config.toml
vocab_size = 8192
norm = "layernorm"
norm_place = "pre"
init_std_down = 0.00614
optimizer = "adam_atan2"
warmup_steps = 390
Each number is 50 + 15 x the weight over its row's rms, rounded and kept within 0 to 99. Layers, rows and columns count from 0. The size before them is the row's rms in percent of the matrix's.

# layer 5 MLP gate, 1024x512, rms 0.0445, rows 755-826, columns 160-191
090:30 70 47 20 48 36 67 47 37 40 46 67 51 46 29 60 40 70 51 51 68 49 27 30 56 42 37 36 57 58 35 17
098:28 34 49 70 45 41 65 67 59 28 57 51 67 47 40 57 45 58 73 53 57 58 35 19 43 50 42 68 25 40 60 69
095:24 64 46 64 56 37 55 29 59 36 55 55 64 50 49 52 56 56 49 37 43 47 76 49 30 68 57 37 41 75 70 57
106:50 18 66 88 25 49 55 51 59 14 32 52 54 23 47 53 46 49 52 66 58 26 44 42 31 48 71 67 46 40 48 33
111:27 40 42 67 58 27 39 64 63 67 37 52 41 56 46 35 64 32 49 50 72 50 39 37 42 57 45 34 29 43 65 27
110:49 60 48 38 45 56 54 29 51 40 48 43 48 21 48 38 77 70 60 50 56 44 63 44 29 55 52 54 37 42 63 70
095:77 77 56 35 56 54 32 80 21 49 56 32 39 85 57 54 27 65 30 25 46 39 45 64 41 82 45 52 54 18 55 74
098:58 52 57 54 51 43 54 35 57 81 51 58 47 41 47 29 73 66 45 40 52 40 50 81 38 25 43 33 60 28 33 50
103:67 66 36 78 77 40 53 74 50 43 70 74 48 36 45 55 54 67 36 56 67 51 12 34 50 55 26 29 48 74 34 35
090:69 62 35 68 68 52 67 65 33 39 71 64 62 54 58 42 34 37 26 49 56 16 63 39 70 58 65 37 44 42 45 32
102:23 88 37 59 58 42 44 51 63 64 50 29 47 44 54 57 32 68 66 55 40 73 51 57 18 76 61 36 38 56 66 35
110:61 27 58 57 58 89 68 84 61 48 32 37 45 46 58 44 61 62 62 27 29 36 52 64 67 57 56 28 54 42 39 54
103:43 26 27 65 62 50 06 47 52 78 47 31 44 54 66 71 68 30 58 39 34 45 64 87 43 38 60 59 47 59 39 48
083:62 12 47 54 53 72 59 51 17 65 35 47 49 38 52 64 71 31 67 45 64 46 17 36 22 70 51 66 28 35 37 69
082:41 54 48 42 55 64 55 53 69 51 37 52 51 22 67 13 56 59 34 65 39 47 11 34 50 54 55 45 35 44 15 32
102:52 48 63 46 57 56 54 54 44 67 42 29 63 64 60 89 41 56 86 61 43 35 25 37 77 42 53 78 37 56 55 62
102:49 66 47 66 64 50 54 46 60 76 65 73 49 52 65 31 43 61 41 45 36 45 60 21 30 44 58 68 31 48 42 65
096:46 46 38 60 59 62 74 60 63 53 28 68 64 43 38 64 36 50 28 30 49 57 37 67 69 58 36 33 40 24 68 90
077:47 30 32 49 26 63 38 44 52 92 34 55 62 47 67 36 45 32 53 43 31 44 37 26 46 70 26 35 52 49 39 55
086:42 46 38 51 53 40 65 60 44 45 17 67 52 50 67 52 73 62 49 43 54 43 60 51 56 55 43 58 49 57 41 66
098:46 02 68 45 45 32 43 70 53 59 55 58 55 62 64 31 37 35 39 51 44 61 57 67 28 91 71 78 27 69 44 49
105:34 29 48 67 61 35 45 51 37 40 49 56 40 43 15 64 51 60 67 66 67 48 52 44 43 39 51 53 67 20 45 51
108:29 38 52 66 66 53 29 40 77 55 41 57 52 48 63 46 64 60 34 52 61 42 39 70 46 44 63 54 20 38 66 56
107:33 60 50 28 42 57 56 52 33 33 69 22 66 43 43 48 63 37 54 56 46 46 59 47 57 82 32 41 40 58 61 40
097:71 86 33 80 31 55 29 40 70 55 44 46 39 26 36 47 81 49 33 40 62 30 54 59 68 61 28 60 33 16 43 43
104:44 54 60 39 58 66 83 39 62 43 51 20 53 58 60 57 18 63 36 40 69 58 50 22 37 64 75 54 68 39 55 62
093:51 32 47 69 41 54 50 36 73 34 56 71 64 34 48 34 34 59 46 34 92 49 70 34 38 71 57 49 38 52 57 42
095:50 24 21 41 22 79 36 35 50 22 45 93 50 56 55 57 50 57 34 53 40 58 39 38 65 70 41 34 19 57 69 60
095:64 54 67 65 62 45 75 29 57 48 86 44 46 67 53 40 74 76 24 49 92 57 60 76 35 40 43 65 37 32 36 74
116:45 36 53 39 47 06 48 66 55 40 36 66 62 42 68 42 34 56 52 77 43 58 51 28 32 47 55 61 51 62 54 48
114:36 69 61 75 26 25 52 52 49 38 64 49 19 50 70 50 47 80 47 39 71 33 35 25 16 72 71 42 61 53 57 59
078:81 75 65 50 26 62 66 62 57 47 65 15 44 40 65 66 51 30 36 44 50 71 15 52 53 31 62 52 39 38 57 59
100:54 75 74 77 67 47 31 61 46 63 43 39 55 40 62 34 48 58 43 25 48 99 45 50 77 43 60 44 42 79 59 61
085:74 49 42 48 59 61 53 43 62 51 70 17 52 44 72 28 41 71 58 43 73 54 65 48 74 61 41 73 66 69 69 47
076:80 53 30 59 73 37 48 73 60 47 35 36 70 30 35 39 36 29 60 70 72 63 48 43 82 61 55 40 61 58 43 42
085:63 35 20 54 79 62 41 40 89 68 63 14 37 48 41 15 59 62 35 30 50 36 76 51 37 76 31 57 26 36 35 36
108:38 52 47 64 78 62 63 46 26 23 46 69 48 14 51 47 53 42 58 32 29 65 36 72 65 54 91 22 36 67 33 64
112:63 33 48 18 54 45 46 39 43 50 72 61 65 48 81 61 19 52 19 39 31 42 59 55 47 83 42 54 76 55 45 54
102:40 63 53 74 30 48 22 36 55 40 40 60 61 36 60 41 65 96 73 39 49 26 44 54 40 59 51 62 43 57 35 60
095:74 66 51 47 63 43 59 32 43 48 51 54 90 40 62 45 54 51 35 53 77 51 50 41 86 57 26 50 44 39 93 74
094:58 45 64 57 68 52 48 46 58 23 62 69 41 31 53 56 31 64 48 31 65 17 69 86 52 34 48 66 87 31 77 46
108:46 36 54 42 65 42 40 44 33 63 55 67 56 22 75 50 25 65 47 32 64 64 20 50 23 58 43 45 67 50 63 26
079:42 51 59 41 34 63 24 43 48 59 25 31 54 51 50 40 43 42 59 43 40 36 56 41 53 65 21 28 31 62 21 56
097:31 61 53 67 61 43 72 34 60 60 28 34 44 42 50 55 55 46 27 46 80 49 59 52 61 72 45 63 37 62 77 52
113:48 47 57 40 72 62 79 61 28 39 61 41 44 47 68 56 43 43 40 26 94 32 50 51 29 49 59 56 41 44 51 54
105:41 63 52 43 35 61 40 62 39 79 49 43 41 45 57 41 41 49 47 24 55 31 47 62 32 61 60 42 42 46 21 59
091:50 69 35 43 49 10 41 37 46 75 48 66 29 58 48 21 48 56 42 45 45 34 63 40 43 57 66 49 58 58 60 50
103:69 35 65 59 33 48 71 50 39 56 52 66 25 46 60 81 28 42 34 72 47 43 39 61 42 69 52 83 39 47 42 61
103:83 20 59 36 27 37 54 65 64 43 53 41 34 37 86 54 33 58 51 36 65 43 61 58 98 61 63 51 50 32 43 70
107:50 52 30 56 35 37 49 44 33 60 63 48 28 45 69 50 62 49 42 38 52 44 37 39 40 66 39 52 35 26 57 28
101:52 66 59 57 65 53 47 48 64 80 62 40 39 55 75 45 53 24 45 49 77 38 42 51 42 67 54 54 45 46 43 52
097:58 70 45 45 51 81 43 47 44 41 43 60 23 32 31 44 51 54 65 33 42 41 32 61 38 44 69 70 51 43 73 20
106:41 70 25 48 51 46 30 70 47 56 53 83 99 59 42 49 51 69 51 78 69 45 70 19 54 43 83 33 66 44 56 47
098:61 20 62 44 89 34 45 42 57 48 44 67 45 74 72 70 57 61 52 47 49 54 43 45 48 43 54 63 37 57 78 63
119:44 30 45 36 48 45 55 71 60 39 40 53 42 30 59 67 45 68 89 58 51 44 55 37 41 72 50 43 62 67 45 64
087:39 63 32 46 43 49 34 51 50 24 35 37 67 38 63 43 61 55 65 46 30 47 26 44 17 92 76 56 33 70 30 47
113:33 43 58 68 66 57 51 43 52 46 51 34 47 38 59 52 36 38 47 31 72 38 38 47 44 46 27 34 63 40 61 56
096:80 33 56 44 50 62 48 52 37 56 43 29 55 37 62 94 42 56 32 37 56 75 53 52 61 81 33 69 69 59 55 75
106:30 57 68 27 58 41 40 70 62 53 38 52 39 72 40 44 62 82 31 54 28 32 64 50 47 42 66 50 19 38 39 54
114:30 39 35 54 74 73 47 46 81 52 48 39 28 45 42 18 50 72 45 41 40 47 63 58 49 67 53 59 31 57 43 53
083:65 18 42 46 38 56 40 53 70 65 67 52 44 32 49 52 48 59 58 68 63 65 56 35 47 74 69 50 61 75 69 49
105:54 43 37 67 75 48 38 41 46 20 38 45 53 58 42 73 46 48 83 64 39 47 65 30 52 54 51 53 32 18 58 58
106:54 38 25 52 45 45 42 64 55 49 45 15 08 56 38 42 63 41 31 21 35 64 57 46 64 51 45 54 30 35 59 65
096:55 55 50 56 68 43 29 37 59 58 39 34 24 58 68 55 48 51 46 40 43 66 62 72 40 43 26 57 32 45 51 42
105:67 52 53 60 51 21 52 58 38 60 44 41 67 29 34 48 57 46 31 42 39 62 70 44 50 56 67 62 47 87 52 40
115:39 54 59 35 35 54 64 51 56 34 45 40 21 80 56 72 44 42 47 24 37 43 48 69 19 75 57 48 41 72 58 74
095:50 73 23 70 69 86 42 48 37 56 59 25 67 68 51 49 49 38 47 46 68 49 66 52 37 79 45 40 31 41 38 75
101:29 52 56 25 48 38 41 81 55 50 55 40 43 26 56 35 70 60 38 75 42 64 45 71 61 42 41 56 54 46 47 59
103:49 61 49 38 57 21 31 51 65 41 48 70 31 36 65 60 56 47 60 52 48 71 56 47 44 41 58 43 39 65 64 52
097:75 18 49 36 39 60 29 50 63 55 12 67 74 41 25 30 53 53 48 50 48 43 61 55 28 73 22 56 55 18 81 43
114:49 59 63 40 72 29 55 50 39 54 42 66 39 63 54 72 55 70 55 57 59 76 36 33 41 63 78 37 63 44 38 75
076:72 54 58 36 74 49 55 65 63 62 31 34 53 65 43 18 56 73 72 55 66 55 51 46 57 43 39 69 43 41 73 52
# layer 5 MLP up, 1024x512, rms 0.0441, rows 755-825, columns 160-191
095:50 45 57 40 60 47 32 20 54 58 55 78 85 62 70 39 28 55 69 56 50 50 80 46 18 50 43 43 45 60 52 43
097:36 65 37 46 46 38 29 15 47 56 56 74 48 58 49 59 57 35 66 37 45 35 70 78 44 55 65 52 33 32 58 67
098:68 47 44 31 26 86 50 61 60 41 56 81 47 34 53 58 56 43 70 41 69 53 45 62 46 62 67 42 73 42 59 35
104:48 27 66 53 44 47 47 57 35 35 76 41 45 43 81 59 80 72 48 27 53 35 31 48 70 45 51 41 42 30 54 68
108:67 58 36 64 52 62 64 23 41 51 77 41 38 43 41 63 95 49 46 47 44 46 15 26 27 57 42 73 34 38 60 29
108:35 41 54 31 40 46 49 57 48 63 70 62 64 34 38 34 45 77 49 70 43 42 67 43 57 51 65 44 49 39 39 66
101:63 42 76 65 55 60 49 56 42 32 13 74 21 36 62 29 65 61 55 38 58 70 06 42 52 66 42 87 54 53 40 63
102:26 23 50 57 20 48 63 53 40 20 32 54 37 63 20 64 35 72 70 31 47 48 22 54 53 56 56 59 51 54 35 43
106:50 36 46 07 26 29 82 42 51 48 66 95 72 11 51 35 58 56 54 64 44 61 47 37 33 37 70 54 41 29 36 53
096:33 36 34 51 34 42 53 56 47 63 32 24 89 50 50 27 49 68 38 61 28 49 57 28 43 61 58 00 46 45 35 53
101:41 73 55 64 62 49 61 55 59 27 52 43 60 52 57 37 59 61 57 31 27 62 57 37 60 79 37 48 51 55 36 48
103:66 54 48 46 60 46 43 16 56 52 43 79 67 41 40 62 43 89 27 43 57 57 54 40 75 57 26 39 59 55 52 34
101:52 62 51 47 62 47 48 50 61 67 58 50 73 82 61 52 58 30 33 63 38 42 69 40 54 29 44 01 32 45 50 37
093:59 69 28 56 61 48 31 46 74 39 42 68 54 41 40 28 08 28 60 28 67 66 48 45 47 84 37 47 70 48 58 43
098:44 39 32 56 57 47 62 44 65 44 70 47 62 49 35 36 52 58 58 50 56 26 69 69 58 48 48 35 68 77 46 64
101:48 41 44 40 55 42 39 47 48 43 74 39 57 52 74 47 63 60 56 69 69 48 29 42 33 50 73 29 50 56 55 41
104:31 57 48 65 42 64 25 49 54 90 62 40 47 36 57 40 59 67 46 57 74 47 68 56 56 55 53 66 39 53 31 37
100:45 68 65 53 80 70 68 47 68 69 61 51 37 43 53 37 22 62 51 60 58 71 56 34 72 31 63 46 60 60 46 30
090:70 54 59 58 34 35 35 62 66 53 24 48 45 57 43 76 47 55 73 46 34 74 89 51 76 37 41 53 55 89 70 49
092:47 66 34 58 46 39 49 35 56 58 26 81 44 52 39 54 57 44 43 54 71 54 65 35 31 53 56 53 60 68 56 54
100:32 45 48 42 52 61 54 38 55 40 30 85 71 30 20 53 48 28 46 48 45 75 78 60 65 66 38 53 40 49 47 45
103:41 40 49 38 41 36 56 44 63 40 30 54 41 40 47 50 57 48 44 52 34 19 75 52 46 65 67 55 36 49 46 61
106:38 45 38 61 59 44 74 43 61 53 66 35 71 54 37 79 32 43 51 46 23 45 42 81 75 64 35 75 57 44 52 19
110:66 65 61 37 48 53 35 39 59 85 34 54 36 26 59 42 55 39 69 27 37 30 41 48 66 48 38 63 53 46 40 43
104:22 28 53 63 26 58 73 59 38 64 66 58 70 52 55 65 47 37 48 77 68 41 48 46 34 75 54 18 47 48 32 62
100:61 55 60 53 26 34 37 70 35 40 28 47 24 48 24 84 26 31 35 25 77 63 56 61 60 56 48 28 41 41 53 52
098:37 51 50 51 57 14 20 34 40 33 19 58 55 38 62 13 29 46 46 79 50 63 12 36 66 59 38 59 59 63 56 17
101:66 74 40 63 36 33 21 16 23 55 60 63 65 75 36 16 30 42 32 39 53 49 47 39 65 33 48 60 41 69 66 48
096:68 22 62 44 70 28 64 28 52 40 43 49 35 51 40 50 56 55 63 70 58 63 33 44 45 50 77 34 61 59 54 62
107:52 91 41 43 44 31 39 65 57 63 56 38 62 60 45 65 55 77 59 48 48 32 71 39 80 37 63 51 39 41 22 44
107:76 49 56 62 58 61 63 55 39 35 42 46 33 39 54 74 69 51 52 34 38 63 67 58 34 41 55 39 50 53 46 23
086:63 58 58 53 64 41 17 53 51 27 69 38 32 52 38 60 37 54 55 18 59 54 41 75 49 40 27 51 59 56 71 45
099:62 48 47 49 65 28 37 34 63 47 50 50 76 34 73 33 57 52 52 84 49 43 39 69 37 54 52 46 51 48 73 37
090:49 31 49 49 32 46 21 36 31 49 63 44 40 33 56 21 60 55 58 48 58 43 42 35 36 47 53 63 66 65 72 40
090:43 76 59 07 58 43 47 39 77 76 71 30 18 77 48 74 55 47 21 51 25 22 42 29 42 53 72 57 44 56 65 41
082:60 33 52 47 19 62 59 43 48 43 73 60 53 41 58 51 49 54 48 44 29 44 58 45 49 54 79 46 54 56 48 32
102:58 13 60 63 58 56 60 37 77 27 05 40 44 54 61 45 76 15 52 41 57 57 68 50 16 22 55 30 71 68 58 54
107:71 42 45 41 53 39 47 44 34 48 44 55 63 44 62 72 52 42 43 44 17 37 43 44 57 27 32 76 32 50 32 69
098:37 47 45 38 36 63 62 51 38 36 32 23 26 42 21 51 48 56 50 31 63 31 53 61 44 49 40 58 53 61 68 58
098:73 74 58 68 45 39 42 81 38 61 54 54 42 45 72 42 78 55 43 58 55 19 52 35 46 50 74 80 45 41 36 64
097:45 24 41 30 46 41 61 42 32 46 52 38 92 55 68 40 34 78 37 48 49 42 36 31 59 60 46 46 52 50 50 66
104:72 65 47 29 35 62 50 52 61 50 46 55 26 51 60 42 50 52 61 49 55 35 73 44 60 38 43 58 58 46 59 36
089:64 50 34 40 65 39 39 54 10 26 55 53 60 59 61 60 42 43 69 23 59 29 48 36 67 40 61 67 66 52 56 33
099:60 34 53 50 77 63 34 69 83 29 59 63 39 22 59 35 58 52 50 64 51 53 36 48 43 74 23 50 49 58 29 46
106:66 58 65 72 53 62 43 61 55 42 65 30 77 36 53 53 33 64 33 41 56 58 76 65 65 18 54 56 30 44 28 70
100:63 63 39 54 42 53 52 29 60 69 40 38 50 63 38 52 63 03 44 29 33 66 45 65 72 30 51 68 43 32 63 28
090:44 57 68 39 66 59 46 67 50 69 51 43 55 47 59 41 46 62 50 35 48 36 27 48 33 72 69 32 50 47 70 52
105:49 48 34 35 51 42 80 57 60 88 71 82 65 58 36 51 57 41 07 52 45 30 34 25 47 62 46 42 19 19 21 38
106:45 41 55 44 38 51 67 31 61 39 56 66 39 54 46 40 86 68 45 57 42 51 37 30 35 56 51 48 36 54 60 55
108:66 52 64 43 61 78 81 01 37 57 60 65 43 42 62 62 49 69 56 54 68 39 65 40 52 39 35 36 65 74 70 60
103:37 71 58 64 28 60 36 78 36 42 52 46 34 64 58 65 61 64 50 60 36 55 50 28 45 72 56 37 58 55 39 40
102:60 62 62 63 58 73 59 48 53 54 53 60 54 68 51 46 67 32 66 42 75 59 41 81 47 37 46 61 45 31 60 34
107:58 52 48 47 39 36 58 54 45 55 52 33 41 41 15 65 26 45 27 60 22 46 45 67 58 64 48 57 36 62 28 44
098:71 51 52 49 39 41 71 68 40 69 41 55 45 42 57 47 65 29 66 40 33 33 51 45 50 55 61 56 38 44 25 33
108:52 69 59 47 46 51 76 37 30 79 56 66 63 30 44 27 57 57 52 41 42 65 32 39 48 49 42 60 60 60 42 51
093:58 75 53 56 38 09 53 35 66 19 59 37 62 38 63 49 42 54 57 72 37 70 93 58 57 50 46 57 49 51 43 42
103:37 40 44 52 41 59 50 60 67 43 58 20 46 56 28 39 30 57 40 47 76 13 44 52 74 61 26 40 53 30 50 16
099:41 51 61 28 39 54 58 65 37 46 36 44 39 66 55 61 53 62 27 67 74 45 66 57 42 59 72 56 25 47 36 48
104:13 23 55 57 52 61 62 57 53 31 65 54 83 33 64 45 44 52 33 19 39 56 72 38 50 56 63 45 60 30 44 38
148:27 40 57 63 52 59 40 66 27 33 36 51 63 54 30 44 39 48 56 57 60 56 64 53 52 57 29 64 43 45 37 58
096:65 49 61 52 59 52 58 60 26 60 65 45 68 75 59 43 51 48 66 71 55 59 52 58 52 26 72 73 39 56 52 67
101:46 60 51 26 49 66 66 72 47 75 34 56 50 31 45 29 44 60 41 23 55 64 56 35 51 52 74 55 46 46 47 76
100:48 37 53 36 32 51 35 54 74 61 69 39 57 13 60 38 66 36 73 53 63 49 48 44 66 32 39 62 54 37 51 41
105:60 50 34 18 29 50 36 53 75 54 82 70 45 34 55 56 56 67 44 57 62 34 46 53 48 67 51 40 56 78 53 52
107:52 49 82 43 80 48 49 61 15 48 65 37 44 44 67 53 51 76 28 62 73 69 32 83 59 59 53 58 41 49 67 58
107:45 30 54 62 41 59 81 45 35 62 27 61 49 76 60 43 66 50 41 48 35 54 41 48 26 76 62 46 62 47 65 38
102:64 61 33 35 34 51 62 81 43 70 69 40 58 41 38 59 42 51 53 44 90 90 60 49 76 59 54 51 68 69 52 57
106:56 47 28 32 37 39 65 46 61 24 48 73 30 54 56 62 32 53 33 32 52 34 54 39 55 46 64 58 57 40 61 18
104:44 55 29 39 55 53 69 34 29 77 48 68 53 35 37 42 53 47 49 49 63 38 58 42 60 56 32 67 22 47 72 46
093:53 82 53 87 51 79 32 20 59 42 26 39 60 50 53 52 71 36 76 54 26 60 44 48 34 26 53 30 52 55 48 39
104:49 22 46 41 60 38 78 46 47 41 59 64 62 53 70 52 31 66 21 38 45 46 44 84 40 60 50 56 61 58 51 49
# layer 5 MLP down (transposed), 1024x512, rms 0.0406, rows 755-825, columns 160-191
096:49 59 70 39 30 69 36 96 39 25 41 73 68 49 40 59 44 54 65 73 47 31 35 71 74 78 44 62 46 36 44 53
101:71 55 41 77 55 59 48 59 30 61 60 68 55 60 39 55 48 45 88 43 33 53 41 35 42 57 20 42 27 31 65 61
096:38 55 44 33 48 35 67 36 49 41 39 67 29 63 46 59 25 32 66 33 56 33 76 63 37 48 44 44 33 63 47 54
106:28 30 54 66 41 60 75 52 45 40 27 53 52 39 56 46 30 55 60 58 56 32 65 34 71 69 36 29 28 37 38 52
108:72 45 76 44 35 74 34 44 52 43 53 67 57 46 56 56 45 37 56 58 64 30 30 60 47 38 61 41 23 73 30 42
108:41 46 59 40 69 60 53 29 34 43 68 33 55 50 55 54 38 40 17 52 40 43 54 30 42 69 45 38 46 36 16 39
101:65 54 49 52 39 62 47 50 34 49 56 46 34 18 43 44 70 40 64 47 44 57 51 51 58 46 44 94 58 58 52 34
103:08 36 52 29 50 53 54 54 26 64 15 59 53 56 40 55 68 75 59 33 64 47 51 38 63 50 46 46 53 38 38 50
107:67 52 55 12 54 48 54 56 79 70 40 73 59 52 53 38 37 39 64 80 67 29 33 66 29 38 52 69 60 56 60 65
097:58 69 53 20 58 65 48 43 38 69 60 37 52 40 57 58 63 54 52 58 42 30 47 77 73 24 53 35 35 43 50 30
102:42 78 50 53 32 50 34 52 55 49 52 54 43 42 42 68 45 39 80 41 56 17 53 47 29 39 48 68 80 36 60 30
105:27 40 26 44 47 49 92 46 60 29 55 59 10 37 50 61 38 22 36 69 63 72 58 30 63 25 83 20 45 66 80 73
096:33 63 41 58 48 38 56 64 52 53 57 46 54 33 45 77 30 63 67 38 47 56 35 36 55 32 55 80 48 64 53 71
095:56 66 59 54 53 52 59 35 52 61 20 24 61 54 38 38 40 84 27 50 43 48 56 45 54 53 43 64 34 60 67 34
098:41 40 41 35 51 56 72 27 54 53 46 16 51 65 50 33 48 53 55 57 72 53 29 59 44 67 63 34 36 64 44 57
101:44 88 72 60 68 61 69 79 42 39 24 24 49 45 39 50 50 43 43 50 66 78 42 41 66 32 64 58 44 52 56 42
105:70 50 56 61 66 55 49 22 35 20 39 30 56 52 51 49 20 61 77 42 54 13 63 36 30 46 52 51 45 44 53 65
100:40 31 51 63 11 80 44 55 50 33 44 56 47 33 58 33 48 46 64 37 36 40 63 51 34 55 59 62 65 51 58 55
090:51 43 59 80 43 67 48 14 33 37 25 60 68 59 36 32 65 43 50 33 50 53 54 62 42 48 42 47 33 61 59 46
092:64 44 52 54 56 53 45 35 43 69 51 84 65 43 51 56 47 43 42 59 71 46 49 35 34 44 33 21 39 47 58 41
103:83 46 56 48 37 64 50 60 72 76 61 60 60 38 41 85 65 40 45 45 38 40 44 64 49 74 64 54 50 53 42 55
103:33 84 71 55 67 37 76 65 24 04 44 41 71 52 51 46 41 54 37 25 62 61 68 55 43 38 41 30 28 42 41 63
105:53 44 54 62 33 33 46 78 60 53 65 49 47 58 64 50 67 64 35 57 58 67 53 64 50 49 54 44 60 56 40 24
109:71 43 39 45 55 41 56 75 61 59 61 55 31 47 51 48 75 55 49 46 51 35 52 56 73 74 45 73 42 41 64 17
103:70 55 35 36 62 49 45 60 29 42 64 39 73 53 52 61 67 70 63 37 37 48 34 60 65 60 36 49 64 49 51 34
101:60 45 46 44 38 52 62 58 50 39 63 73 42 71 66 87 32 64 60 41 07 39 51 64 51 50 42 69 41 35 31 65
100:60 43 77 52 51 37 58 54 57 55 46 64 53 35 30 64 61 38 33 43 23 20 57 47 52 18 23 43 21 33 35 48
100:51 73 36 35 39 56 42 46 47 56 42 58 57 74 47 49 23 41 39 41 46 23 45 51 52 62 51 28 78 73 43 73
097:48 29 72 63 52 54 40 59 55 50 71 57 47 61 46 39 72 71 40 51 33 64 55 46 04 59 57 58 53 30 51 59
108:52 84 45 56 28 71 68 41 42 52 43 52 51 43 42 31 61 39 54 46 53 53 44 28 39 29 46 44 54 47 66 63
108:56 55 20 73 74 56 60 28 71 45 50 50 44 67 50 39 64 58 48 31 60 83 38 53 74 54 67 27 52 59 55 62
087:57 31 55 57 42 35 48 39 36 47 33 45 49 63 55 74 78 66 41 49 49 18 49 41 62 28 44 56 51 77 63 55
101:44 37 55 16 53 51 34 56 50 49 27 45 66 52 67 22 22 46 54 46 67 72 73 19 54 62 51 57 53 39 31 66
091:29 42 48 36 60 60 43 24 65 62 49 42 58 59 79 22 47 31 58 72 46 48 09 59 26 50 47 54 52 45 52 22
086:63 27 30 66 41 66 15 53 16 47 44 36 50 53 41 48 49 43 58 42 58 52 35 28 68 44 54 57 51 38 84 46
082:66 37 55 51 66 54 37 39 60 32 58 44 52 60 57 49 52 36 29 47 50 46 67 76 33 56 62 45 67 40 58 44
105:70 64 43 59 68 60 65 32 26 58 65 36 63 58 66 59 68 49 39 24 53 32 56 51 58 36 58 58 70 29 74 23
107:64 57 44 42 66 33 65 49 52 61 96 39 46 38 49 45 55 47 34 78 52 22 28 32 50 55 73 39 56 41 77 41
101:24 61 72 65 40 63 60 31 47 52 27 61 56 48 40 57 58 48 53 63 43 59 62 85 63 21 46 51 40 64 47 51
099:30 60 73 27 57 81 39 61 67 46 78 48 43 57 46 75 41 19 37 55 47 73 46 27 44 63 29 45 36 06 56 57
098:52 47 49 35 52 64 67 38 61 62 56 41 47 58 65 62 40 75 53 41 44 46 45 32 61 12 67 00 61 41 40 56
099:40 61 70 41 28 49 70 63 56 45 54 58 54 44 32 31 29 62 22 37 48 31 50 52 15 55 70 27 32 58 47 50
085:58 59 54 52 26 60 65 54 59 38 84 44 66 52 47 46 40 36 49 41 45 55 51 22 52 36 42 45 18 49 37 69
095:41 38 59 43 63 75 38 29 64 62 35 67 81 42 51 40 51 45 46 35 46 44 54 42 47 71 54 64 67 50 46 28
106:55 59 49 48 20 40 59 60 58 48 73 54 62 41 59 36 58 36 68 30 45 63 48 83 44 66 21 63 72 25 63 39
103:61 57 17 31 37 36 46 74 69 47 41 63 50 57 43 45 34 39 45 68 08 43 19 53 60 92 41 70 63 69 59 51
093:42 85 53 48 30 52 60 34 49 39 58 44 47 22 35 41 61 43 73 12 38 38 50 54 57 27 56 37 74 54 59 55
105:60 61 47 62 57 46 62 32 22 67 88 39 55 38 63 76 40 20 34 55 51 63 42 51 31 59 39 48 66 47 21 47
108:32 33 62 70 57 84 65 30 48 42 36 28 47 43 45 44 58 68 58 23 37 82 42 28 32 56 63 83 54 15 52 57
091:41 70 65 55 37 46 47 32 27 37 67 59 61 36 52 57 29 39 22 38 52 49 43 20 50 34 49 25 38 52 70 61
104:48 44 44 44 36 49 70 68 36 56 79 68 57 45 51 09 64 52 13 52 63 35 54 40 77 37 55 48 76 60 65 53
105:24 56 38 36 55 41 34 35 51 66 62 68 59 47 33 49 50 46 55 39 49 31 45 37 42 28 72 67 31 62 44 77
107:42 43 21 56 59 43 70 66 54 49 42 30 16 73 58 34 78 22 62 54 85 69 29 44 39 34 66 45 36 28 69 68
100:75 59 39 58 64 43 39 19 43 38 59 65 42 56 49 53 34 52 50 53 49 69 42 47 69 22 42 29 56 26 36 73
105:60 42 58 52 82 24 33 40 47 72 49 64 33 67 42 69 35 66 20 74 37 75 45 43 33 56 37 48 73 64 64 24
096:37 67 34 51 41 18 43 52 52 29 59 68 57 19 51 65 21 56 62 65 72 67 23 49 44 52 77 35 38 65 44 58
102:60 60 57 65 68 37 48 66 48 77 51 41 42 56 54 31 54 45 41 21 41 56 53 55 58 54 25 26 30 50 25 66
100:48 49 43 55 60 50 60 46 66 52 43 67 58 56 57 48 55 70 54 46 40 52 58 60 51 74 45 79 38 54 39 57
105:26 56 32 48 75 50 16 44 47 24 79 24 68 56 39 55 61 65 36 57 65 51 35 40 59 28 44 52 57 62 53 39
070:48 48 58 54 49 58 50 53 29 38 54 51 59 47 57 54 45 46 53 38 63 39 38 47 60 41 51 41 56 55 58 73
093:51 47 42 82 51 59 41 63 30 60 59 33 73 53 55 74 43 38 59 61 63 51 36 44 35 30 56 51 36 33 44 59
103:72 31 43 35 34 52 72 61 55 50 42 62 63 73 52 31 27 42 50 31 41 48 35 34 76 27 51 32 31 68 54 54
097:67 41 56 23 60 37 44 43 60 64 36 62 66 63 59 59 60 57 54 50 55 27 84 64 47 87 87 52 67 48 35 48
106:61 52 16 57 86 73 42 41 49 53 68 64 59 64 56 28 45 45 31 35 63 64 42 68 52 67 47 43 56 63 67 56
107:50 55 65 46 44 37 34 52 39 55 45 42 35 34 37 50 39 71 39 31 42 54 49 50 64 55 09 26 42 40 43 62
102:69 73 59 18 57 38 29 57 48 37 59 52 31 35 64 61 77 53 67 48 66 34 53 57 58 43 39 83 65 44 57 21
103:69 10 52 34 54 53 46 66 46 69 20 45 07 78 63 42 30 38 80 45 72 31 41 39 18 25 30 35 66 58 82 76
105:58 54 73 67 55 61 22 89 47 67 66 56 55 66 39 56 43 33 48 59 36 49 59 48 72 71 29 69 54 54 60 28
104:38 36 55 82 84 47 55 31 38 62 47 67 82 52 59 17 57 39 61 23 35 52 56 29 56 18 66 61 35 76 62 85
099:22 38 75 80 63 55 32 40 63 29 30 35 61 34 79 60 57 60 21 46 57 36 58 61 41 67 48 54 43 26 23 62
103:50 47 99 43 79 50 39 44 22 53 58 57 47 45 46 52 53 55 44 26 56 74 40 80 43 39 66 49 29 50 46 28